Each number is 500 + 40 x the weight over the matrix's rms, rounded and kept within 0 to 999. Layers, rows and columns count from 0. Numbers have three digits each.

# layer 2 MLP up, 768x192, rms 0.126, rows 303-409, columns 128-191
441543488448500570503530442478522563497472464479457529499571470540535499507478587540495516513454482548498476494513506464495563531489472568514512497533491523505517511542471470531486548472494538
544510462476419503500498499469502452496460479474422505512561461526507497448519488467527499571458460493468543465420445485474483507507514477546464491509491540554373524472506541557446445532484498
518498505517393444578502529471509462512500448517468478531569506501522500519486528491457454531526519512471494541482577390527547494535479501590559558513490471525474524456509471476491490547498520
521540478454525484478542398440506532587445439471465572520530528427519530518501482533527569510540503534488408426478523463503509516491506564559495512535567542439486460524498461506487541431488522
417517498565632515447495471446455431560517521506507530455594473501480489525443505454492497510550503449469515469481534514516563523446528506551452536520470448458474439483570511455500480517443496
550530505431575455524491481444505471535418491488544498498381534567563493532497454522495500482449514532519526543472533487565437546507548461437570386533528570452477559497426557563583472537482482
505450487499452433489495480369482386470578432523506473541519479552463458469469558468553454455577531492432499520497491470522471470488512465563545536551491486536552472529528565551456517427530454
494512444490448486504494504528494502522436500470544435475447531496425475501470489532445413504534496484552461533514500475529516500558469500493473535542577504522484482468445505450499427507460517
527556504520509467515518452395510465577487487585531469483616439500506575531564537468506527526590599511459452527407583505518469604476557376520467510435457501534568484432588450564511481564485460
511488508452526540575492481527496488415480479414519471505519474491518465493461498488519420474505489496471458547450472474547536460425539466476436509494569543426437529501493555508542574484496506
542494523536505535511427506504489519540526541560510562599562584531544461467473557599518497499529494532435458438460465443466536509407475567499507451488524472536462486530403545436524412531512475
468532477554464490467549454562512478497486479515392485437525513497561513524518583468421461482558409567595433503481498396459529484529546577555560440449486466437480510552553493481563579477480586
505540490525477470578512486499459497469475497510545457458496562512513477485503526492529525560454450493502497494499483435455497450516470548474515398547505469445538492465466481464483499453527513
543493583500539531421561558496434465527536474514527437527480491477564497471503431526504495457517499492545503454529436486486538507491496556503476466537496474429502517473455488527530446516490535
542460622472504407452553534504548463551488495467477486529573517525493531547471502556581531488505539516594460495480475557512556486503474479467474470461416490455420546488475493554583527502523537
484526461510534518482571513505467467484470476540482531519534516582488511502470505502449497561513497461494469485502592563540476507490486544554555504463499475492571519558459488504468493511514553
491507426458559508488513521466502527495466478446535521488434508461499501526521537528505529493521483496539457535474490551529488524497464531478515484529490526487459505447427423451502551493469448
522396449492527433475472496554458492489531539464420502474474453550507534452519425524530550497515485509502538518423554466486485557528553517516518510525540532510463575487518496531463416458406568
476429418519525486429503532529475442497540523503440476421475582485447441464534493484491534511535498480489568517496457460499509566520506453568479471480470449479496539500475485552478513512512484
503521487467475561507527491458479497539503507441477531561522474477507506509481572540495536490556426614439460467486474491536490507453511504422478485482499556509437526429502492518527525512511498
501537500528466493509492553481545474555428523489523488430445476553468407452579438534507583568461442528498549482503544474501462469525484479498450505524530528465460498543495402440515515451496475
503556570425507451558467469543493476580471456484535515549510424519464535500489519472453561523478497478462503568447529457488536458488510406534474525549615454545434444487560514460458507495501473
494499482506522529526503546434522466589531485541497469519550529509503483495500502462492484496470505484478430471465494508456582423420432568502492509451533512515527521477485554535551545466498458
509567528508504506458504524517453480523553482505501489542511489487501473441498479532584498526526488516426476411489458456516509437521449611604527494497410433518498499485483443494429486441555470
490527498458481513457522506544472485550472514543515522446486586518502444523466507469509517510471491523453536499504510484476465500515465495536498523465516440474467491497496515464513483476558464
490479547503485515483556559492523483531535470543479479452522487503495508559437480525501557473515473555545481503550491526505510545481540509473446517589458415521496513486494579432490526458484492
459518524501537480485416496469534470561529449546455542551550531561491551573485524500482431568521463442485495485473520493493497483512522452521546558445496456549505446567534484597425441436493446
567483494412427536500503486542474483552523489528542450514466512585568498485456484534530485512530477505553520516491518470573466565491496481451460461530487443458477527480440412591530503497434518
508561480434489487513514543457483526418456517510528458570477521482446507432529502485353479566534495567514563494481438576535549541480593434529434545512525572519477476450483444565407475524458513
455497492507548549513519459531494459500505482515518454497507521540538500495532423453508513492520453498426516526543579453432490523487456448472530521478477403505531449484500511497464484481548459
537477455469486510479561518469496472506531489543480430503514521494492453506503474435510538550481435511437459501481495485471523452500508539580493450538502507538459506545507473494539531478513471
473538561432538523463511570469504535473478469515477433534527465514489452498528534419457463486525524445412469541468545479478507533510506530496461495570494509528546399491480564626492535482532459
482461524477521430515469472533582499473507463506527467508515601501489502577449534430556420454557546466471461486553427547427574522494510485520456535490501478452425543513463489479618473512463546
488528499462513521472462508578411546548490509480546463359486476455434519521441467534500480555536488565547529487497499501540539514455573458576537505505479522527494427483478442533514468497514385
493474535517534496468512509538512472561506444491507517536520476489519522446503507508455434452516576541482455429537537552545539517593491506535518515530479521450508465505497496550477512550613532
498547529565511487417565463478544499508470495502483456511543496531429558490542529532527483530414511506509559478468440432523469529503497595478604526567485477527420482515475545538507535538498508
525479492521530461511507581535524413553422443484499517477456525489516510522555518488493550508507519492495509456456466495504549508541452477497481518487437496486571493480531430574495469486460499
530514540513524492458444499481428432536525588407469558511494501508485571524540539529471545555560450464481520502507540529541454525500570586461546518508483542486506462444471428537500504471452484
532458517456448416427525574525484421560412559447535498527495507490569555532442532485491503485541561420567493472466498459516586521507516512505569476474545460490438481510501486499552525436488423
504462476415559439487535442488485501479533457496508447478535555513514471500534517491485477514506514537516530574567464570459574490495608486493459465535450475512443449481455584528497446471451500
534539500532531508549530511430503520512506483482497488506500494498515485518489490567497501525529492484502480512464505514492496416524508505491512480470500548514483451462493550474508492446517465
437500547482470495473562522531546460517486469488479490549485509468493476573506537455511573530488472501469532560570483532442487542484473443558419549481530490468504467581485472572522462472467490
456531461501485473502497538526480462508472467550436446477474457512456490526522520568508471498534462492443492505539426522499490482468504515524477480451466519482532471491452475484512496461567515
463548452485492505481517476531529423520481534529485468480542499506494475528503536564576503511543493524533539470487514481467517496548407481473572441532490510500506504482471513569568516458548514
435513539463459504509553433551449463563584493483551552477524534516509530515441495498575424556483517431573539508488508530447483475534511555597469532513581481468473453455458531457518550479541475
463531498531544437538523477569446483506459467440441482532440507579580555494492572500499527483489480457497482455539410523517495485464448520553484461502500493530470498514478503513480497500526471
453525525512535566505564487519519558449461532495515489500481462523495479498540497490478480491560483487442493584428489533523543497468563510516501486497505528501461462418451496534495508512485455
521497521502460493502536503489491509522566531476495513522564419532471456511482450577486439514506429507466489525462486525508523521497466506532501482473457514492502482498501537485465506488533592
532571459498579577576514401502482535598461457474556516591556492487458348458616535500476527499555399562452424481518567561465474507486469504419437413621570538504522510517609545524406554471468483
429546432471516514439470542536485512466469486498502523506469484481560472524572453479450537598500535512400516491487477418499446537573598457549623508446508541481504450508512464483538516495485477
451481507473459435522516528543458443524462495516456456486487496437555508488517414535520481585530449551497424461463556508463515508499520541538542459514469449550601501537515551425557524450596501
474466507526550495551505563619498511556450542440455490582485483467511539482498434496505518512475491557540505435461523492523479530507476473510597431446478441541514498449478462610473446507477492
512520507468536446451550479499549454509503420460529532576513464448442536555512399512525469526559495463520426530448449542509510498427454456447573551472594522523486467531469497570459436543496534
510505422476512408503541471546426534421521512537489555456560473572507539500521585456545529591508530538521485407465509475421512391527509568508513484527576522455512473452539533502467503484463492
480491451471512454452553547567493416531497486461507513495519509477452508539564475435457494518455452491466514473482545413518515481505462489477538518498549498466573478499549491549484478566466474
503482524500466543573508527571482534520522446545477447484467464440456487431499512469476455497543465513538550475431470496570503473498484456487497522506481533368484511541562485487486520456481515
498483440452446475527521465597498480510477469602538473449496519445462559524497475552504499540503509475525561473569522495468587553490501471503474480504547472466549494463431495509494433483502526
526498592415494523423487555501523523512509531462507511464533478488493489535471514536507485529456484474551443479494475545462573461436451444515543456568475545482424503439538438490428497509526480
543488514546572530531477590495545535494441536449516419497448426492553495524502506498527510521588494410483447510455511481537473505485587491531541513523471504465523472559476453533537569514475484
517552495486494478461525395496538414512433479483545468455480547534478495530504473469531468461557507496548482532467477504447575468464487473555550466422597445566540453558470539528495517522543528
497527425458429490494449528523530421478520545552516497527496475519525532600518491459523467542506572452491454530512509501513524466542512482512450517538523531427481535535461506519523450501502509
512523503514456528509526444491480463511499494511560479551442553495427517496555446540510451461490390513490439464475505430580473476506501479479527521448607451508504500504480469504598559502535479
508450514488531412471485521515506446479491474533503521544471476524538498485477502508479458469498483409483525558524532484505487570485491570530447518502437459505549501523518550532440452485574445
466477484521515497485504471493500483529538443481490510498569462470538511512479523505467533492506520536520519481410494536521543488532509531500583524465584492455453530494488538550471499500535533
473567418419502488528477469530473437474542452508580474527421555513464556510478468488495497447504505454474462498488542492464489517493468517560521543515454444502495523526462579528537476464514426
500509514498497461455458427549460495487470474468568462493455505522482583516504566490568534512491530442568442509438478451501523492436545457510549471505559477532455480517492521520545537503501496
503466485499591495499457551402511496509504457526513507502499604489474535547576542485586567527519472447496477498472480462548495490549479517502589494418466512427551514454452480463462474469464502
474539632543539505411516514526566532521453557457588461455493510474468542468488477496522487525493485526503511453475375524549492533424486533601572429438487500529509499469475518567498512565484473
488525490506490511550558484553478504549510433544484488437521521538468513467502435471468558483464482589466549434499491536530495464454531547486435450552500506475571466538468507537465536531515505
548436488428445426479498520529509461515527454451512459496536558547492487536536498479467441463529559482434450557483430454509564577403601541511500452530523473505558475509487509473513503471479476
504455497491493501531510457538466545471533533460468498522471505478472476565463505458533502520515509443524478559476490553513528591514542468527551484456551460549508522496490520480454552453488571
529577559574504485536486489422489511447495483530573464507531495462499490575477564522545472477471457552478512473521491423435566477506510495580446439497517515443458534547544534465577481480513395
499570537473557511471500520523427503479525524456529461479472535438465509537502528453492497527481444502498499529529356529487519549510524478495485507514538499537512507528483448503472455463542557
517501540459590508460486538439493475524558479453501520517485470458464526503527475407505526519416515479468537519492504493532505510459461501502544511557512488546504524496494420558496521516594454
515485488509425504482556475481500464464502454508474493563422494518439565528495531481563432473518487490505481449553447489516463556555388563528595512495490494475568480547473413497523484500582533
511495547490447564517490503540454502552491496455565466487480543487493529512558460496509423540534487451581526431487559452453507478503477462580563518483498533517511508460507492531426526538437499
447527439490434489497493503508517544536472494504461492427567490545508495546438533501492516579549476477502472514523474469508513454522542507538514532525507508454451543535463521409508471517469552
575473507501534434544512529481467497488507493588484534512527484495452505493521565509545592554536513451498553389494585443551495420489468505497393506498488476503524481488484526524467455445420500
463497474528424505480460538568457469568485479546423449504582487496529469485476483477550494471563479503499552544487492507387501584470599480471521568606496391572520505487567545518567449452570552
492519545572480410541533536511519504449517481464507530528495500514456400505502496434480484505465523542573549483485487518490542463499486515484506520484516509483549536497550441418495500491539477
542441451513525505513518497474489442517459523526531441481459557501519509521483480574455538468500469582445434477374509534493608507432438436464418531453501513437569536518502456553443419573542509
468427462437518509535545527505482516452488459491451520536526434558492448490548488480475546506497514450468518569526460396531507495464536562500417523509529441506434540474528559508451562511561504
555467492470449416459512520531544472515478475435460506505584550513537435517435436488506507504442560548524436528487534494488579455527404465550499501514464451535540523497547493506565514501523453
529509555429538444590509397486474446439546433400481441559563491519509447521536616463529475559526554498404528558459548494498461449523485467483504485456447579534485466452551505529460524537499487
526552494530454533582548480540497527511519477528425529480538513472514461493425482508574501541504563469525483546490487530426469424541486493472505549492547425507503479506482550511492474487520550
531502479495559529483506505531402475552537494476476490493517487502490519463501543471479521515530444522520446498457521444483535481500459484466502502539484483449514483526521530473490524454501509
513422514413550537492530492468426465524517483472537481516521515484598522500496518517536490495520445552445492532456480464528579422512498519368522482452527532452527537486464522470456501439560573
476496475494517419495524476512459498533496450506438502513495494527516538530543566581460508471581506516500502455515544476534608425528492572536532486489437477488535556515489498525453427552503444
494499360452493569571483524465543505485528436537535552549476569520467476502540497475518555497495571434446519538508542453409465530496565510504546541525437445562504541492562583494479468546459531
587524436512491512587522519421527454470562500564590533634470453529574459506437526456517577515500496524479487512541514492493511424519495516442489530488454578547461584470448508438507544491519513
508554451515521543497462508446557465431560514481459495486524500535456496515554397580449512541456464521484477408441579501500386485522512514436507539515421578478506462452550452560461528536560479
578539481564445480606525525584497515559525461489536412518516523479520492431422486500546566492496402566517443507502526530456501513528554514475459523535488406439517432494546499469562548472519446
475540520544525486515479503529505454598505497548498485461499492510445489534523462541447529478501443530492530441485498493570486555526411406568548491481469429479553478580442444496459467523429494
522509510443496470493485459462520414463504434551510516539465574559462531525492475441553431472501550461540477465550496528522487508562537465627464528502435472543455468469532523485491441493531518
483484513452510495524470443500508504470519492473482486566514493481515504544503534480464503498475419489523485475503504505424527506505475501502518476539512478448504519545529464487482527516472514
508584488460484540448518516449505517527519543477529471522525493522550563486564513485516515533378523545461559513485516457534485494435531470475438477459529552456502536516466465486451472502490457
490556489481455393507517433520433463523468480535612404502437509527534476526461559431542465535481476515520407546531528517426576471554440433535457440468505526478451513560496529512546438433521542
476512533510429512636559476467489485519517466550458432508523480442536444521489538506564431512421494540512505499493551481503481503532499472467425476458486529527480497523523521444517556474443492
549526465507454474490538564525554405485510461533416451542561508548535478525541496548514536533474472495552473494455466497462529473533522443494493488400396473427482438580581495493442470552467577
456462536505537418452551469409452500502544490439534517508554534544525531507500547456511539501493474528516484495488490522472492520500525569450545499517499463487534491563447488463491550505484544
465548450494503565490537551460512465495476529506508449552471519541507483466520550493612544473487510478499461466460520545535540509473444484545528485423467463460610475528471523469553496503520519
512520528464539504459493435469531495501520599440506511440531498494582496511465496483431440555543535536538475449476482522474572407410525558479582470494517504525445509493483462463532482532543480
502449490399553431496509527504443451509496492473483507551466507526519490483553494452541474536527529494423542538461506417552473453496488467514443519416484530585469464425472464568445464476556474
501467422480496467491470444573598500579468566543457489486483515496568437453526503548502484505516449532535494477501466534448572587503436480518506525523547577516438502589513533423597364445522528
529479479470563554493558542490514510512457497504471512499487488541552459487517451528546499440537469498454495478434551535539447521566504490404549445528528546457513499442430483520497557439561475
470524478452504488517509520457503519532507426506439547521459468547476472494466480498563527511485478467489421525446495551449457478487498515570479479508496458541578481538517519498511516508494466
563511496549467508524460485473584506484446506537502521499497564473453467563560490540466484516514436473512522441513488587541518535504514515462441569470506496446457442517462453509481544529469501
# layer 2 MLP down (transposed), 768x192, rms 0.125, rows 303-409, columns 128-191
507462553510559545511455498481537526516517521515568486520446505511460474468518450504488491491530500518505504536497519576507437488511493527457539477481484459556552490486564528448494494449465581
474431503487490502564556477460515464426493446474422499518584535561538543537488493526474546552551489507464518373536442454459560515490489509476523478539530507506436442530476457527487493533554513
512507460532549489555424547502608511552533404582542470498509528528550407514559479508459502501539555554526473489464466375582551416511557481521562500562454461485477483434466512517543516517458506
537519521535550437494513557471570494468500495504476503549518474500440482494420509479455460483463417487517446522500602558468579525435537555510509528411496488458473503437475423578480444488583536
525486516478534509459523531488521480473565525509512571566438555502497539487476481523534520492520546614496519554516484470508498451554440497488465449528517512536547532460537500557507581487525498
497515511494494421512483490452550509564475503572503560431427490557519486520498472456586564512522514458496494550535479472515541487538527548559520462496489545409507549501526454506529469500501489
576537459533487356585510512426505539451492598560498437536516503530543399460448518443478386521563493552503399461461522517530469497489461462627426521526445525460497523469437457524552488426504443
540537445496488491486479507497421542535464531503548526507398490484508505478488495527454485470515458469535481443492525551522520493455490489494460489566490480523556478499496469471503476491529548
543550469512429465506442530470494491529494534591545444477517394379516468502506515559541499485488521511565519496458480630493449546483476473477462567512495527545559559412510551484559543524491417
484464444499544487523517541484530535414482499446494456465533480445566448506464503464556461539581497528547533512449528453564491570496480487488492479508462566492396478494512439463508505415479499
548508565474511483554429510560529495523472493492493478545491563498474536446513461587480487514500535492477525400554480428555471555464493483497618466502471500512472490516518484484545540534548455
472609559566549458472484497486470552494480568522509563492500404488597619467533614552516468455539449483551482478504510513403486420386507557578501489527518513494462616579504504482537320477533550
489532443476531454508428463497510510502454466512516454443500502503495492539509476499519519571484509545414523534476531560467524535474467453486482433524506465521490504506447534440498557505493521
511500458508431517502451479497521570442454467489521522500517497488507461539521460485495479493530458517486516454476558478547420514559517474541517519490524533502487498474616511522513468444454458
507534525520437489545469545486504530534480500546544480481488543500526517510495440537475509516484478476445452585536517465516419438517497527554527517455553509496592466551480509496517501483459451
537477545444476566520460431491436523491549515449472513559436503437423546493475513470443486440552434552491523468575476423547499422489557440528460494524489482542574481521517479463549431497509514
476499528541477495557486497458465494495420504487534527492516490507533507472477529424500503504478497457499563505525533491517614486477546487484492441470446462576479523472462555504480472508456495
515362518562540466481446528507542485537439531402424519533461491532479505504557399505514476439478473597565466518438478586551535525496471468468543504510491519594513486499431475489527475499446547
521570514507417546508497510492486528490534530531520524488502509517478479568502466556494515501482545497526543504494527567550497423505476543461504485553493552496476480518543560504509585482394518
534478463536434419513509509457515553568413488451519494505493509528490584488484489507510475499541481555510464482479421514493501460593471539432498504528525513466490497430432576479453462459505408
418469526558484433508536552498520449415505480507509525565471548520503579459535520531536526477494425443491494572534477511536436584477554460521490476522458445561541510464508513523562500581574495
565478418517456551555488558574451550461500509487469518509540510488397524522439468532560425485510559477546471512477518510496466467463491494446438521482501470479511492561491443544508446555476510
504517543483493522501526511464451494549507516564466516528519596506591481510446516476555467509495524459489465546504426521465530468514497502476488505503615525514484522498503509509556545501492494
573445545552486511456481510484575494433444518458551448490525501517466473588509448493521498503471543463509510565468454468440486539508517485505490456495494497516491416567478525500496445527450550
539517493422508493452494556565484536518503477503499503429463489527517459527472513497485513550502577478521502445504470492533491506483478440528503474510477496511461506472506489508489527493519500
461515492498554518501482486485491523414520460530540479551552515505523443522495530495451540430543548440454458539487477438563496472427526473548552514487559506435519522506483475578560494513548472
437467488582487454478412477551544438572465510555504514456590476547478521506535509522543418549554438481503552499410483424564537507476560516574515526455433466522512469440491499548451493505474466
506503523348523500516463504482466480518421576473578539540498529496458494537511461531456523550526451534523435515490495458444393476609576451549504455536472520470570525502445494545571492452503476
488473481429556480518552511507509513502564519498534526496571384486444557474434522496474515458539456454471503517501555525481524541492578468565423467434526521527496401477450522573550568533520514
548494489566456485478405465485537476571530511454464514419564424536491521500437521496534533582530537566516438512467478507553451454531510526479490512475445534466497439480494503509466510482480527
523462464539504522514563455472570433500449496499507507486518487495484440455485499519488483491478403502504504549449537428502456499499539495510475502523513499535507464462564462536549526564474478
479475534381547535449551523483535572536451482622546510521435481451528476510515576466546407442429452453543544458483454482503500499533546512470481446460486479521483426460462578537386462388478477
475534471505512451482515519533493492452454521493548500472532464497469513415567522534474519496462455526501483522495516499452454491538539541469484463493416448481514499470552563530430464512501581
479578488555537529524597519440473519506477510507533530526491511504513487463485411550502555568478485418454497451441446510556427506479555562585511513482529480549483465528494514547499582532472434
513466563488461536510476442521512498500525497507478514459421568498517552520557499434482518540512522497527562558562530478482518478490494480436535542486523484460494506506487554464537559443464461
489471507549531486493521511458501433476487493427487439567493490530469529545546465527574521516440533443486497524429453449526504550513480546466522477501548454479530480500533518561454494534446541
510513505550508489544441525518510543516470474533565502399486519498539432565489553436432526476588500514547475583464363516485436456543473539538436481528503545470500507449473539586416429497558585
530468573528537437516501475507491472537547453488473546453503550513487555500568459496532498574450455479501450471515407521481466449542633526411515560477485547504563425488436495528517635493497483
429436490462445483450492564465474456596447563503527495495535405436536512477430547511520511455513635490464490535513452443487475493440519462472498493449459511465477491549540443520470549492481449
489571459470583526529455544412469484487557502425495519609504452532509513524446500446449430491491465460535495493570551460546432498514474481517517564508496481574513572510498466502530462463506481
553496518534482498584505514435546487493513500463542493501554535510484421519500529535450483444496534535502463488407455484484502445516505463495559498526469560527431484545499483449489501475480432
515516473521415498493497508529478461421541512535519433457510474512468538502484494524488535484521547459568458484584532523509482476455454493499447476518511554457455477589499549555512441553470513
465463485567435447485488511485495477508471478520459507506462522533473455544534596536484515465548488573543476510554542542467432475455513517554510507481440495530480474505536500446444521462522489
441474492440484556429555503509454459518503476496573492445562546552462500447420470483553531455543496590528457464560508545488382524489451468433538519448498506504553576458481456447540550446508478
504539529527477459483484484550490503521498471451553516549449502511525481486477458559546547547497436460508527464491498482470474512483484513563492521525449529561491520476513422504539483506497532
499498481460511465458558402478425492526548544556548497535516461525490501477519507505516518549474489480404506472480506522499539525458497495465519462482461491477532538519475496546561486492503504
522449513481540403474513501528501543527550481510537535535474491446468518533523557513552479485566525475425442482515571498524531498442478482519441457494462514501525479540496497481527532513515517
488436492483483535554521515534459454544465528459463418511480503468536488515555481533528507547521534505555435494492567547499462443595532515464524503479467494473514528459474476432494520526463484
541546463558488515547596484486584627547451513500549586482514409492495451572554521449533429473507560488537440450461463534481479515475474531521417569579504564527463576418471540443403498476448484
508484511490579536487521487554483551488526481519519520502440505495490480431489525402472517509498516485567443518557551460468484509484464520508446548530508492495441412496493534526566528490497579
542530479556530432543589447421397490522531470533563464451496445528482434474515468571501438575473451500446550451467465471426503476565568493517535477556473484489484447503494525552441515548555492
526527528565523512543553526475529519475546499435473563574529481414469460555432457456505474479567457485564478501481508454564515466523504525465490422435588504558540448511474486524497431482556517
500501510492436374501558559497555532488476476501533526459481536423439544602461450560580476495471494525541456481495503545489522438502485421492478498445540511487451435473445518467489373498588486
490466557495500452544469558469403496514508520531496555467460443489498519492523473464532487588545510454415364492419500539456535424473575565490538472569493507561506467553480494433486492482453605
465488522479472491476547500535464523533468507484443536379492537431412485504549531575546437488534489511473550508528524447475501443428490535519540477508545494537468514483518530547445485549446539
436472500492504451464483483531487541446483556558444495488409503449491476415566554512467544460516442520485467429556565517514467514529551364561499475509480493474440502536513471525508485534451488
520514571499547445449470457527515456505473507414553397425448449463579473522460495538570488532477490534474577446529534502441473556432509508543537524564518477468506468546449526546470481558438442
474508544501513460505455531495476474476499502469492488486511536531542542502531415490490548509522539459562480450526521509569562473518550525454492479480549519561506512459521532507424496521529500
531453465531508508491451472466559465471477446548470508506473513467504495503520583496529507476522476495433535558569540473540468458519548442529524496531508514453502469583473454536508551514521479
524528449508499478633501483550560429487504511533541490538579532577465544478484500472453404541489404464394463495592497448476501503426497501502529491515487504468556433499530491583552452508473527
467492523518506527463487438471528443584558482445527473468508535512467489525549504516487468450511500524492552530513441468499545486530510442448453501525513475477492464529511445524495553498449494
506507533562445484440547506443508486467501531559597497511507526489518600548560481593513540480577520554470535519489565470444487477502501473517512513482550487486498506488494466463495503543471503
441481525514471497447538518490522457560431532517488435447461530463453529532519569545569571525478478568445454509469445490494474485475542441534511480472565525619531556524470525484550458510509493
488452490494493456437533477485454498513520518480433489469563476465431500512467467504466461461543517546514509453439478518481530574519484501522537502530565509463405539498525549484513520493526533
495521515488562500513526458562486486490474503529487575517513474493471484454463502522514435566493513485478442464525483461525529498526516459409482461482458575471531475493482472421558459540537494
496418458581500494533544559486515525459572495471577484536519477561454530429524486480479485517500460489433480511470563483545512512555457469522531536542511504506569551516495521540491511518526445
479484516429532509474582451588535499456480506489473512542558446593565544481497510542500460450517472532457531487460493578507521465548511527471475494564509411501495486453465480574473458555457467
475442533554514462545495470546523491526458549484548477545487560460468485505447514559518465517479417434493617458455457520526470516495453491478574525491469522528491438446459525511493481471464494
423497488451472478509462514510464551493512447460486484497475518447438518495547443486490589431504526471490544475580519502525468460439449578540493502537495504429558461572463574525433482578547575
555486500449454525550484454479420590490474429556450470508465464516531542458532567434505521504478427489441534508491538509452457503515473546497544575572538470467465470483535468528432500474492476
484523501530490549460422423440545527529420502443439489406517497543518542473535512486517565476487517532480526541470525500428430474463482488502483489485489551486457551523547480477484560482486513
565517493509482477496515523472465461471456471430481521472514513559509547463516511511506520517453437532480535540497525455511491485537528536574500475542520518589553501494497407529463618534476492
572442458450515533559553443490503480500502497565539519567479535543559480481539544537474509414476486499488511549540470537422533473518473510453470516499470548480472455504432505483502519498516483
410416547545529423482497533533442489484539464560499387505517567427551533483486505452520503453498548423515550453580542551458485480467483490426513473496447470532438512550539518486515523553431516
506530487492551575564524434477510473455563455479533472500496438508459521464496485465499481445506500492594443439466520536553522515493417497559514523495508456508478505471517505521530518496554491
501532498456476513494476466472476528461544482483536468558485557443477520443553498492519536523534543436514517444470526491497572455527478431521478474542492541500503488504518524494507504503510504
498517505469522471508438526474459449556509547474461472520570516522561456481481476521480469523479517455435534492540430469499473475529555512489597591487505520493502485494564446556466473530418638
491514451477528426502482554538420543539459435495488515555518477517514489555496473473476539516586539548464590541452469539603508420504398530464458501531569466575502508551535536432497447357505570
486496454502513479476519505491464466511531490523510497544569512476488428494507457466544517483546527543558542550515445512544529440463534451589501518432559506471562483509438449510474452605473475
509573519561442484492514513478502455572524504473493486531603517542506542456496462474439476576458458472444490484368456516540505475484451480478567473466515454450532486496512469482478556553474521
509508512518498553490511508451455504476458522569432536545528577569538473565508467510556552422514587532474420544429497513469579549477449520447496437472531560452516481508506555491506495432473504
518511508464527522484538483515466457468473496559479486478492511453532510508453521540543516476534447472541509457516572530569480518480534490515473536433534518521522470519544576521468508536433488
615529511504445538496597444472510452557426512524491564564523486482509486536459501502539551439446501511509536508509453561528487486532505515465545492478572457468549492447515464462530583499545526
591479556549515507571508430458507507496515473452539536504496527476513469509439433478489436485482536568542532446491469539404414537529420523532486618537503544314603481526430502512478481470544512
544526432590538522473448443441502476519555474521558461490490491539488532501492492438445493522574465538425475521543409439456573535497547464509469525526454491575454547499544458472499453553503479
509474482506495475463479504498501535536519486455525466518507502461543461529549479448489502559521459564506532468462589483476470444482508470564525468503477442507489531480468511456503501462544512
549427523478547466484536507510500422531492548469507451487512489456526532482466486501527473505499502528506450517418440453502523497537517521519526474484522525505449498529404513428503472482496549
460515544534472478481480495482548488480469473541509457543489459611476536543535437517470460520547532490482514465556546536490520509462516590456442480535406551502539553485450498513478476524497479
470532601487501515542556460448440454503476523493493519463517459504505496560433533506495471516476563569519498446488481489498492508502504508448489455515490504538438493517526447495529530534509436
450442565451422531510485532486477534490482562518552551470530513496519623427547535530499450572494505533550532491460503573475490510495475491429489545542544536486480460518469551475493430477430520
473423516520487515473499511492499470476474476514421493432563541484570511459478458443486507445496474495524532418620476580505524476551489534573460496432499494556415536573547571520505518515407464
448436537459538493426525529500489463491533468476478546462443555462512560563545504551515468498435519478488522506522544516556525420462448471443513487510493467577534484465451548503522596401483484
499528494496504522485498486504463567495519520504542549508535564482498505599490489491498506488523505518554541523523474402504438485541471548540495476478490462503464516507532482492497490511443433
536438472467472425422500458536518436549519560515510455508522457558498423518507429503459521438495471476474495465546485468535554548550474502484491431485483536515534558565575552503484469430466542
536506471471490486568489486507419533528535468482466462522575454532572501563486557427458459483510466544540469485524508438486568450553435577567552520511514527453499508480504472442429493479476526
476489485565536481522534507611491559545447452501508467516479502503500515514428456511500501414528480495582551473457458582517461539448504515444528479484494485544525449514446529532568489390530515
563486522583535525519508494454559498509507472464479467461493519552476501418474455510473526504447529411533588487510472530506442560456514578533555526504540477488497507498495473471509593543496477
437478420511445409462442447515555551451480485458472497549477565502442503477456435499511503531533451439441456495536420581565476549484547524529487519464469442511568494505578454538457468631531519
519571567502493534547497428479451464472561546587420538566539510509506476475513470557542511486520461478572508513484461540473485497550478523453505562555479506513489533456568539493464484468574505
502445519500518439516462503460484506494464506483475486459528598497575530534541528507491506513506519578494487460445594448512538478536544537464583502483465501521494498426456476476502519468490599
502571447424464565535500506479550552524479494483520447556491425489481500452500581530530546501500427421446510498423531514502471494468508498522540485449554487452545465475477472495545548493514537
604522548536495473462522473483519452471508524545466457476523476605373436525494540534495523456482546465465478502475516494511418484485504523424552500513473471565461560504541590470514533513546452
509548500451489467482579534401457507511459490557408539540393556506435539497457508427473519483479484517509483512573484459539461427480468454476512478550513460498438476495529470493477400519482582
474372502516548467476498471424592509514398572493394445486518401514477428451608509553484467508529551461456489567445425472493538528538467501495441550513522564558554440551512552485525492460463467
430464465444580533484545451481502544501502441512488564468471553477447465476525532459460498482541560472508565537517492482464556525466489439501503513512591445545452478481461477499497607534529457
503558468521501522510536479538501485480458475534453469457479565525510458467547541478511477506515547522513494495480509477535451476519497527496513570516497460488513465481457495407501429539521509
452503452411499481503442540558526507526561497476486479530472475496500490587476474431490466603435480494378487507446581600463496438505526496520474582515463477451564442531476542499513482540463567